Weights of a small transformer language model: 133M tokens.
Each number is 200 + 20 x the weight over its row's rms, rounded and kept within 0 to 999. Layers, rows and columns count from 0. The size before them is the row's rms in percent of the matrix's.

# layer 9 MLP up, 1024x128, rms 0.35, rows 341-366, columns 64-127
113,205,195,205,217,200,254,216,230,175,192,181,192,193,181,172,179,183,184,208,218,177,198,198,202,191,156,179,185,185,205,178,204,205,202,182,196,231,205,202,153,188,163,191,201,193,222,189,215,178,200,193,226,195,194,190,235,215,198,196,212,258,182,221,164
109,182,209,213,183,211,187,177,193,208,211,208,186,242,214,200,220,194,159,202,186,203,180,204,151,157,215,209,214,166,181,201,202,202,193,207,212,205,200,176,190,200,220,162,214,210,197,214,242,214,221,194,201,222,232,197,193,205,213,228,216,215,169,189,210
089,188,201,195,200,186,235,194,167,194,195,192,199,180,247,170,184,175,173,156,232,195,196,179,214,239,213,183,187,180,197,180,222,200,214,205,199,211,197,219,224,207,182,194,220,194,219,196,199,256,183,241,172,188,199,217,184,238,203,226,211,231,189,220,226
099,193,222,178,184,215,217,233,189,207,195,198,255,200,224,191,198,181,196,186,171,190,222,187,180,208,211,206,217,219,205,214,162,192,205,193,163,186,191,251,245,204,193,201,218,208,212,175,183,194,173,198,226,207,210,206,219,195,242,244,215,203,187,193,213
046,205,223,251,200,220,231,190,215,237,176,191,204,183,208,192,180,233,197,189,175,172,194,195,196,230,204,215,224,255,182,198,214,170,167,215,177,205,223,195,204,197,201,194,196,181,251,202,202,153,201,196,211,197,219,204,203,209,191,196,196,210,235,223,192
030,196,184,203,174,199,197,214,198,180,181,195,168,173,211,204,162,165,219,223,234,193,216,217,219,202,188,205,200,212,197,192,202,183,165,203,226,199,213,179,242,158,220,188,191,198,183,184,185,186,199,206,198,183,204,188,204,218,196,210,218,205,199,193,196
134,192,184,201,183,191,222,226,220,191,233,198,176,160,191,177,202,207,191,161,235,184,203,215,211,212,194,191,212,215,171,222,185,168,191,202,191,178,188,192,218,182,224,186,222,187,215,206,175,234,200,178,183,176,214,201,210,231,228,203,204,211,206,212,207
088,158,199,192,201,238,182,191,192,194,198,187,195,193,218,189,204,176,181,222,207,178,190,186,202,190,193,192,187,152,200,225,227,181,196,220,173,222,243,215,177,219,208,148,182,189,182,224,203,220,192,251,203,188,208,190,195,196,232,190,192,222,219,204,205
032,200,187,227,214,188,221,185,200,190,232,208,178,223,212,188,178,204,214,195,192,208,201,223,185,155,199,171,189,214,165,214,222,208,184,179,226,204,220,174,205,187,183,150,222,199,167,190,166,214,165,215,203,229,200,193,172,209,228,199,222,232,215,213,219
057,222,190,218,244,202,189,195,223,189,200,221,230,222,207,200,200,225,211,201,234,236,168,207,183,198,233,212,199,183,242,221,179,204,206,163,185,174,156,180,189,197,208,206,218,202,188,182,196,219,186,208,176,173,236,203,200,188,205,198,202,222,215,187,202
090,184,194,187,204,222,176,183,202,190,179,175,227,186,201,191,153,194,248,202,237,168,216,242,178,213,180,206,210,194,204,202,198,198,186,199,192,184,169,191,172,194,181,207,207,199,148,191,201,183,196,195,209,181,205,198,241,197,211,180,178,195,195,204,204
085,168,185,176,180,190,246,199,226,181,192,220,187,167,213,216,185,187,205,209,181,199,238,192,205,250,153,181,191,203,244,181,198,206,170,194,201,227,180,225,244,237,181,211,216,186,196,199,226,180,187,229,198,216,230,196,183,236,178,215,218,176,201,167,199
082,187,221,174,196,227,209,252,200,214,154,224,220,179,181,228,196,202,237,169,208,194,160,188,227,186,225,179,180,240,201,219,208,177,176,207,191,189,173,202,205,157,238,193,208,243,204,183,219,162,194,209,210,212,182,188,187,212,218,230,221,209,205,216,171
088,215,195,204,193,181,218,182,207,187,186,173,212,217,193,211,206,217,210,200,238,205,230,160,211,197,182,172,185,200,214,185,158,187,226,193,175,213,201,172,200,190,189,193,181,179,213,186,178,176,232,241,169,190,230,221,190,176,195,222,177,191,211,199,206
123,211,175,211,177,188,190,187,226,196,220,236,161,200,202,217,202,183,208,191,184,209,207,209,218,191,185,224,212,197,252,184,215,156,180,208,202,200,215,225,190,172,197,183,190,189,218,179,191,187,204,188,211,175,151,168,182,190,221,223,212,209,231,189,199
121,206,208,202,201,171,200,192,208,179,224,176,232,198,199,181,179,145,212,217,206,190,210,197,211,162,169,199,190,187,152,190,219,231,171,189,185,170,194,192,176,224,209,182,226,172,188,214,187,201,223,195,205,196,192,181,226,200,214,189,201,209,176,201,216
123,191,189,233,186,164,178,231,166,195,222,192,192,156,232,223,181,186,186,186,246,217,188,215,217,198,211,202,199,196,179,184,162,206,183,218,189,198,187,210,198,178,189,198,183,226,205,215,226,208,212,199,158,183,190,177,197,224,198,212,193,203,165,212,182
112,165,150,222,216,177,203,167,173,205,178,210,183,179,216,221,197,204,187,203,212,174,196,200,214,209,194,118,185,203,196,190,193,199,205,208,206,207,192,191,172,215,203,173,201,224,212,206,195,161,203,191,210,194,174,220,190,206,190,174,207,209,247,154,230
067,246,230,218,210,189,268,213,210,210,195,167,182,180,215,201,203,195,196,190,207,226,202,230,220,174,209,199,251,184,194,183,196,219,164,227,200,227,192,184,192,179,191,194,217,210,230,212,193,147,178,203,184,221,177,208,230,224,215,192,217,185,172,174,189
114,191,219,227,230,195,217,201,204,232,213,203,166,164,194,200,185,248,183,194,197,258,188,240,162,199,181,198,202,213,200,187,201,176,172,220,197,214,204,178,197,193,182,216,220,199,217,190,188,210,183,157,207,197,198,213,203,185,186,201,192,221,208,196,204
061,196,186,204,206,196,215,196,194,218,210,214,209,209,191,183,193,208,222,187,183,222,149,164,197,221,192,211,201,213,179,210,214,211,243,216,186,213,201,185,205,234,213,193,232,194,203,203,259,197,207,179,199,198,200,193,191,210,234,231,211,181,186,214,153
106,194,232,182,201,208,204,187,193,187,168,185,196,183,199,209,213,220,190,190,171,185,171,236,207,212,221,196,214,169,171,170,201,211,214,205,226,167,212,223,221,211,201,172,197,213,199,208,200,218,194,209,243,190,203,225,174,221,203,185,205,181,185,188,188
117,209,207,225,191,193,218,170,218,227,220,208,200,202,185,221,196,190,192,209,188,196,172,216,224,189,206,161,229,215,176,193,169,156,188,207,228,210,180,161,174,212,183,207,217,197,201,214,186,210,184,214,206,212,185,225,239,158,217,207,223,184,166,199,212
131,184,213,181,175,207,201,221,206,227,205,212,182,186,219,206,185,239,227,187,236,191,210,190,222,201,214,214,186,220,209,210,192,177,207,207,243,186,200,170,192,212,191,184,185,206,214,213,222,198,181,232,210,191,174,184,197,214,171,216,199,197,214,177,214
095,214,208,191,196,215,209,178,190,222,215,173,209,209,211,201,224,175,175,226,226,197,216,207,210,232,182,176,231,254,184,189,196,221,180,192,193,207,210,241,194,193,176,195,158,176,187,203,211,187,242,226,188,197,211,197,199,180,181,182,199,209,200,196,241
111,193,179,220,213,184,202,163,210,178,208,195,194,212,200,182,217,211,226,213,206,200,196,164,212,175,224,198,182,233,196,188,242,224,227,216,213,188,168,205,174,166,187,212,204,197,194,210,203,208,224,192,191,182,198,198,219,241,186,205,164,196,162,208,235
# layer 9 MLP down (transposed), 1024x128, rms 0.0999, rows 341-365, columns 64-127
109,198,205,194,188,214,200,171,196,221,200,179,166,168,169,193,224,194,232,244,169,176,201,219,210,202,213,214,204,171,212,207,186,215,221,170,183,207,222,143,202,174,205,214,181,159,199,218,214,165,162,198,222,188,202,202,142,186,191,203,198,211,227,206,224
098,240,177,181,176,196,217,220,229,210,155,194,201,160,172,191,197,186,216,190,222,197,201,186,198,181,177,237,204,193,215,210,198,200,186,219,193,202,180,217,196,223,209,180,175,215,181,203,154,207,190,177,221,220,191,225,197,198,195,193,196,217,196,209,202
081,220,206,198,205,237,210,188,185,205,184,196,226,189,174,201,202,204,210,234,189,195,222,249,197,219,195,175,226,220,168,256,172,243,170,193,209,206,239,175,201,224,215,195,190,191,214,235,220,199,209,213,191,213,213,237,210,201,184,189,194,194,184,213,211
107,240,222,214,198,213,243,210,152,197,203,195,204,216,256,185,207,200,232,209,173,222,191,146,202,202,187,187,162,214,190,232,182,189,195,186,166,175,220,200,175,202,232,229,207,193,191,228,190,204,165,195,205,190,191,193,197,203,224,218,198,182,187,194,176
051,199,209,185,182,223,234,206,216,192,213,200,174,190,206,207,188,193,208,221,217,238,175,192,191,157,208,193,187,203,197,202,216,202,228,177,211,196,188,199,213,179,200,215,208,177,189,219,150,181,202,199,154,205,200,213,197,221,197,189,165,233,189,238,179
034,201,207,200,195,187,204,217,221,164,218,192,206,209,183,198,182,185,188,180,194,239,172,172,192,176,201,181,208,238,196,224,235,211,185,182,185,195,219,191,194,172,182,231,205,183,194,223,200,157,174,173,213,231,220,225,194,175,186,209,185,202,190,244,168
127,225,169,230,218,219,178,184,187,213,184,230,177,197,214,164,167,192,178,193,201,192,216,196,196,203,171,135,184,201,201,208,211,213,209,167,220,207,218,200,210,197,185,201,213,180,191,212,199,177,214,174,221,209,229,205,192,194,196,198,184,193,172,202,223
094,214,217,206,218,240,201,167,209,207,179,207,199,208,218,186,215,212,193,212,212,185,176,184,221,199,214,167,197,181,242,210,173,208,189,179,218,167,200,192,180,246,200,223,203,201,213,192,201,190,187,209,193,178,187,229,175,189,204,180,173,204,170,205,217
038,214,207,232,201,157,195,195,249,195,198,207,223,194,219,217,204,202,200,179,187,267,196,196,197,188,176,179,210,218,186,197,195,176,216,201,182,180,213,174,196,193,188,196,193,184,160,228,213,172,206,167,201,232,214,214,247,224,191,233,206,197,175,202,172
065,182,202,202,202,193,209,178,195,220,200,218,162,195,177,204,186,215,210,236,206,195,189,189,231,207,226,176,201,231,157,175,183,181,215,189,200,230,216,192,221,207,222,185,204,202,189,220,207,175,214,191,203,199,187,203,177,189,204,180,216,258,178,207,181
103,188,196,206,225,225,193,160,214,227,208,223,191,199,194,183,189,194,195,192,196,207,180,176,184,229,182,227,211,189,198,202,219,194,200,228,202,173,190,184,192,197,207,236,165,185,183,211,201,215,180,200,183,225,216,226,192,210,224,184,202,194,183,183,168
086,237,186,219,202,221,203,239,184,204,165,191,205,198,199,243,235,220,202,193,193,234,184,175,180,197,205,218,215,214,208,218,195,220,196,163,166,169,189,208,213,188,210,178,199,197,210,187,165,219,233,193,222,172,185,212,220,173,217,187,178,211,212,225,208
100,167,205,159,218,211,199,215,224,205,159,225,196,185,209,193,212,176,227,217,248,164,203,186,190,162,214,211,182,178,209,221,195,212,216,166,212,205,182,168,190,170,225,189,164,211,200,191,204,210,185,209,189,187,184,191,216,238,225,189,248,185,211,197,177
088,182,233,212,185,211,213,208,172,182,197,246,201,217,238,177,182,220,209,202,137,205,191,220,201,188,202,170,217,205,213,220,192,199,198,165,183,213,225,232,209,234,222,229,211,210,198,222,208,211,185,221,197,198,188,192,188,204,211,193,223,196,200,205,165
126,166,214,201,205,179,188,172,194,189,197,211,204,188,197,202,163,205,190,195,214,217,201,183,183,178,187,210,208,222,215,212,217,165,209,220,201,225,221,185,172,202,184,222,185,222,256,158,193,183,189,211,232,219,205,191,210,204,210,202,211,181,207,163,205
121,249,204,206,186,194,205,218,213,250,177,220,205,184,184,211,200,220,217,174,176,218,190,191,207,223,187,193,182,199,194,177,164,167,165,192,237,167,169,179,169,235,209,167,180,227,228,218,179,223,202,184,192,198,226,194,187,208,239,202,194,197,216,198,193
125,226,190,190,190,210,191,200,201,209,214,167,184,174,201,178,174,196,143,194,220,204,168,227,214,197,214,169,165,223,240,228,197,234,200,208,223,219,244,173,174,180,186,205,204,213,214,241,231,211,213,186,222,197,185,196,170,214,178,179,175,163,169,223,210
107,198,205,222,178,212,166,190,189,217,195,208,241,202,197,190,164,212,185,240,207,214,196,211,155,206,220,208,247,219,198,241,182,188,175,172,197,212,209,178,183,189,202,224,212,186,220,213,187,210,208,209,195,205,210,202,176,237,175,250,202,179,174,157,213
064,181,161,242,215,214,186,210,204,183,212,195,177,209,181,184,219,186,234,208,217,178,208,186,176,225,186,196,202,197,179,228,242,192,211,187,222,159,180,165,180,233,211,165,199,197,168,208,170,225,227,175,232,206,219,192,204,207,170,193,183,210,223,232,201
108,183,182,156,196,178,204,219,198,213,189,173,195,209,199,200,174,192,256,168,250,202,139,200,215,182,197,228,194,202,220,169,180,213,212,172,194,197,156,162,215,207,234,200,211,179,199,184,177,191,217,214,228,194,187,184,232,178,203,217,202,215,186,202,193
060,172,206,172,177,197,183,195,179,211,210,198,198,205,223,187,228,219,186,210,229,202,210,212,187,205,171,227,208,177,186,223,203,247,196,180,226,207,236,171,194,145,181,218,214,224,172,226,171,210,201,226,191,195,207,232,193,195,183,193,201,170,155,206,205
104,206,211,235,178,188,219,217,205,200,193,202,233,199,200,186,202,247,227,217,188,200,238,182,185,176,238,255,165,208,221,222,183,179,230,243,200,193,218,201,194,222,235,218,198,191,207,226,199,182,191,194,221,204,221,187,195,202,209,201,205,209,227,190,167
107,193,201,184,209,215,250,209,209,199,212,201,205,203,233,195,197,195,200,188,202,159,174,183,172,194,221,212,202,166,209,212,238,192,197,192,244,198,203,186,184,207,238,173,233,188,193,199,201,183,237,229,217,218,187,215,201,177,220,184,211,158,206,202,207
120,241,192,205,227,179,183,202,201,217,163,224,209,223,191,191,212,179,174,216,202,189,207,205,222,192,216,223,189,187,181,201,183,188,172,199,196,187,201,215,198,204,194,186,197,205,159,180,253,174,164,220,191,197,206,203,209,252,182,196,207,184,172,215,188
093,187,193,196,200,211,201,176,210,193,212,208,219,193,179,177,224,176,202,209,156,214,205,197,186,224,218,230,205,184,196,188,240,174,213,219,238,227,174,186,221,270,190,176,180,208,216,187,192,205,192,221,176,216,165,169,193,155,182,205,194,214,211,192,212